Part of a small language model's weights: tied embeddings.
Each number is 128 + 24 x the weight over its row's rms, rounded and kept within 0 to 255. Layers, rows and columns count from 0. Numbers have three digits each. The size before them is the row's rms in percent of the matrix's.

# layer 10 MLP up, 1536x384, rms 0.0485, rows 1508-1535, columns 64-127
128:094083170131117129136151125139135130111165124086126169135154092162120143129110147106103102095174158123117155178139118119096131132065127125143082125111149118169129145131112095138165122116128129
101:114111110163100080171136099168156137137124155095128131117163094126147135116129164123120137119107117172142109131122126163105090158072152118146146153113123119148126158139138078128127163147112085
101:112136100135156170143132148145160176107166139178149155162139121100109143111124104168156144077149117161148154134102110099103084126134162140133120120170151074109134142127120081110085134121147104
100:148115127138131075130118114140103130131109148115140142172096138156094114134088107136106133111170134113137132162127171104137167126098162167111134120119124154093120114110090122149118151097121126
107:130114120155087144127101116138093160131071143125155119099118124151132116114143131145118143134120127108145128140070116181098192118103149125122124138112136168168126164104101080129108106132091129
100:077132129145101138099156119092147140138136114155135108124147134108146116111116139099133125153097114114123163091149089134126113110092168111152150134142153075173104133111159082103123119101129204
094:136140128102118081120129132135144130161098106137128148174154104115169112140104140150125148097165108143116102128133182104161107119164118095137146117119108110134131156139128154116086148121138133
099:179107142157119095143106151127110126144095158059132156126158108151138092136135136124180098151122141118099112152105117159094085158151153102118105125141136136115118136150100088119126111106145130
101:117149107156140110095155153101146140125178147109100135098156114160127102096095113105127164126101116127108118147142169155147145124151150132067113133148122165159117110127108139143126148112146140
101:117115155130115117186112101150086078132098121148148147092171103097114118115099175140125154148109133133114093137127109085129133109138147130141136127132139151158121154073094133125191103133157145
082:121142106137139163124175089116091154071147138130154081130115126134156132108110191143079122146086171108077150129111138119160147133116112136118127129132155066093120124134110136168119141108120146
102:147138102125131110147099098129167137147098111152123134143092124101127163131124160142159093138106125114119143127107143152118150121159143117127158160092110138152140095106163139127137165181138151
114:133102148151163099114128149110100086137112148116154090110145150147149112100144120114125151130113126137138148159147124136095125109117173105110095101095148102103088129144124158110119158120140133
102:142129146160126116107134120058141148119128143102148139132121140145119134129112151138153090164109159143085099147087149149135095140153093120150151118139126091125154091146125123120101125123172141
096:111115141172090107122093099128130112143173132133119130148113146135147161075135091153127103133124104132135086121121116143145139118137134145123150146100144147087127107138124099093138157172130110
102:183099109158114167080173119121143177097095160128132180110144134174110141114138167076141111069133108103132123144136160119107133154150118146176122109151113155098137172163127140135128135122120117
110:129163153132091119092096101093138088155140100125087161167161096132117166132122110088136087095107155114115160086124114113116088119160113105136171143166123104158082143118093134112140122093097121
099:142145151125169129133106155128136143134213144088129153125145066140076117126154145148135114152108105106135134125103096165102104156142114109103076145123114124142139109130138113130147123095134100
091:135111131123120095137118098147152100126121193107102109140145124198118114134144089143113153112073091134081128115119169114124134161140129130107130157106149108121118132126135198143109134151136082
080:157171126125089097132147134123125111175127147157140093130130079114145131151150123144106137104150153142158098124134117107118089161090119105116108073133106135181122105075100125135133115136131121
097:115115107126112108132153162146154097105118157125107184146132102149156135120082130137148106131099091146148095128157126117098156103106101128074145170159153156145143153124115122121129142126134112
107:130140139114118126144110136170111121143109160110064166134131116118149074164088154080100147120108175138123150146099130137152101073119165157106139133098127126170141165145127186162129164105134164
092:117162113104136119071159102123181165170112137106151124099117164091114092158151117114114157133133117137176147102144112155132160127093111186132093150115142111087080158200171134127132151165124111
114:129100127149123156132096155109127148091092124122156182145136118132121138139137135117133126107172134128129131158067140104141088137167180106122151116136128119173125129133132128121138132126119133
102:147092121101102118126116094143132122155130120138135104127136137132149125124112130092101113112131089133119117110132113125144125149084134141135138116176176139124146129083109132126148149062150102
097:108145111124130119120107161151132143156133159121123100167092097090162132117103117125105174122114134147169150139172140137160138114088134111130154111094095115150155133129135142165125159124089145
104:106115139088142109113101116142135119096097108175095121123124109134137139139114120130157182098093132072148138164104114125102141107121137131132143120186155123124179150115132095165106122131081147
091:118117124141113106141133134137087134152086133155142069123134112113112095105080098129131140095091113120102154110145137114116112078130112142104133156136118115120137140093115131093100149110142116
# layer 10 MLP down (transposed), 1536x384, rms 0.0352, rows 1508-1535, columns 64-127
138:100112128138112152135124096141177131092100141157123106166147101139109105128135133125112111127109123125119130123168102122107132129164110114131036107075131125175128129105097129131111094133143118
096:123125074191102163101121133100170120103107112118169179075086112154093106109126126129157107120095120152082138140135161074177092127157134122138171136108147113139151079141175129133129142140149115
102:106086132125173141114122121158147117108096171143113103135106119110167088140114064153122137135125104118099089103111145092121149135105108095115095125142130194118132143124093155125150132121121104
102:146153112136106092117091106068120074130104144134119130099124115115102107124130141110136121143113118131094144118106110099120156114123092115094124148122142109098142114119112182117117119124127126
091:142137154109142088173128114124139127156136079139085091166113156157136154159136114133132109137150115155152108061117130128117124166138126121129112143093136117192115126117133156135140140170160094
107:131103094116101184121120154113123161125079114129130116089128077119115160125096146149123126151115159162138159106171115130116078135162134160119132124124134164087094156115123119132112102133127155
121:144115134128121145142104126125111117104110111117124119048123149126130103059164129161144110154096106104133141105112068142125157110091158131089112104134163164116119124095105099116143101129117143
092:162162134166157126102137102124112128159155133105138121125072134100096130121156100099083162109133130153141110111101135118163189088132127100148142119126126077091121142092113155101118148106144144
090:136132092148099122120122145139132134097117105101145104138083168150124135156129157124157143097171135150109133106103112095145161097159114172116105133094157175134142117158141096140108127129121103
095:150068159145157117090156126115160134153137143081111128139127105146153147160142148128170139077127121129169148128166094185102112173125141102101124097109100140135116148120132099119137140106149098
091:155122148105115039073102096113127074110089130138104114191151182141107126136115122107138103121105142083193152158135132085201114125110153146127109177116076139086140144131126139151130129157147137
094:100146096114094182102085131107150189120111145123125112114143112134149132091130101131126143134146126123085127146153120146150133087115112117114102130099116150155137151130122087129147127137095117
130:138175153105121135140099116133132106140137128135144103132125135115134138104125131098138164129096140143141160120137155100172108158121170109120117124163156085117095142137158100136110120104128097
088:108166110166099131128118107159154141125138057150145184132113116132109154113162115108147077124160104071120137122151147144148141127130113130153098145127110129066106085145128109162166088156106146
094:117175107110164168112134092127105110119097145165129119156138096118116142117145155136160108170112168169121161135144134126141133104158114049106084100125126091145104112135117124123138125125088123
092:130141119108120100149131159134119142119130128113130113156133154108132143120153081101104107141127093126101162156139101119180108125099048102132141146124099127118149121147095133076142156158149145
105:131097152128134108106133117154100061162150149116174111135097107147131139132156102153171143138091123129136142155123153111130140102152125112157177084121176084143138108120152190098103161097080142
096:123132109140087094113131126142138102085105115151143146162085118141106126113090105117141146083156107107129132148144134114129099113154126126121117127075131155142090120165068154105120123126204159
076:132160130105176112158099157157135165152137130107158123165103094136102115159149143151114128128161150124118157115127126135081112117133110119098080113095094125122124123101116113153125154132119123
101:112081095126142146133149136102081142148118113123149160117094094110120145081093098144120164144108075159119116089134076109129126160147127130111119135137150114114129116129132136146120093102108118
089:127107090124128190133123142153117090139105113095132086096116117102113118110174133122123122169137163162113108106115118089147150110147142138134099094091089122095097141155108107134141144102121108
093:149201111111110137113082146099092125123119119134130114147072141141160134129167138139104128125155162120133137111119135161087111144168090099128125175090142126114138094117162147147102122128077152
100:067132149129124101129116109133111127138115118150165119073086126172115151161123129096130137149122145125128175120162150118150118129134113061103121121119135118141131143118133141127127125117181096
113:092129108122149129130115142144110112110155144132103130122083140150138136166115154157150135124098135127141154134114140114158168151148151134094154152120139145139074089106077171143115119145114111
094:098161157145149094125119140133117128105116139123109150133117116125087148090121106153129137118108080151146108104088123118185126116183126082133144141147145129131121125099110124123147142104134090
100:150172142107096102134099165117153126121133156151138153109126144130131109142135100125125114138165126126131105114149157139091111113097142145112118165087196154074147157110128130123152167125134093
085:141117096139122100127129132092143132133148141147125146122124087088123157095153131122096140159137118112119155116128125133085180126172095146092159135105131105125113158127164148173112112125120202
089:119142111143085125132109143114108117081141107113103147148118121120107145137138103096122150099079140108141148162145128113131153125137097094147118139111156119146129126143144132161129146145124090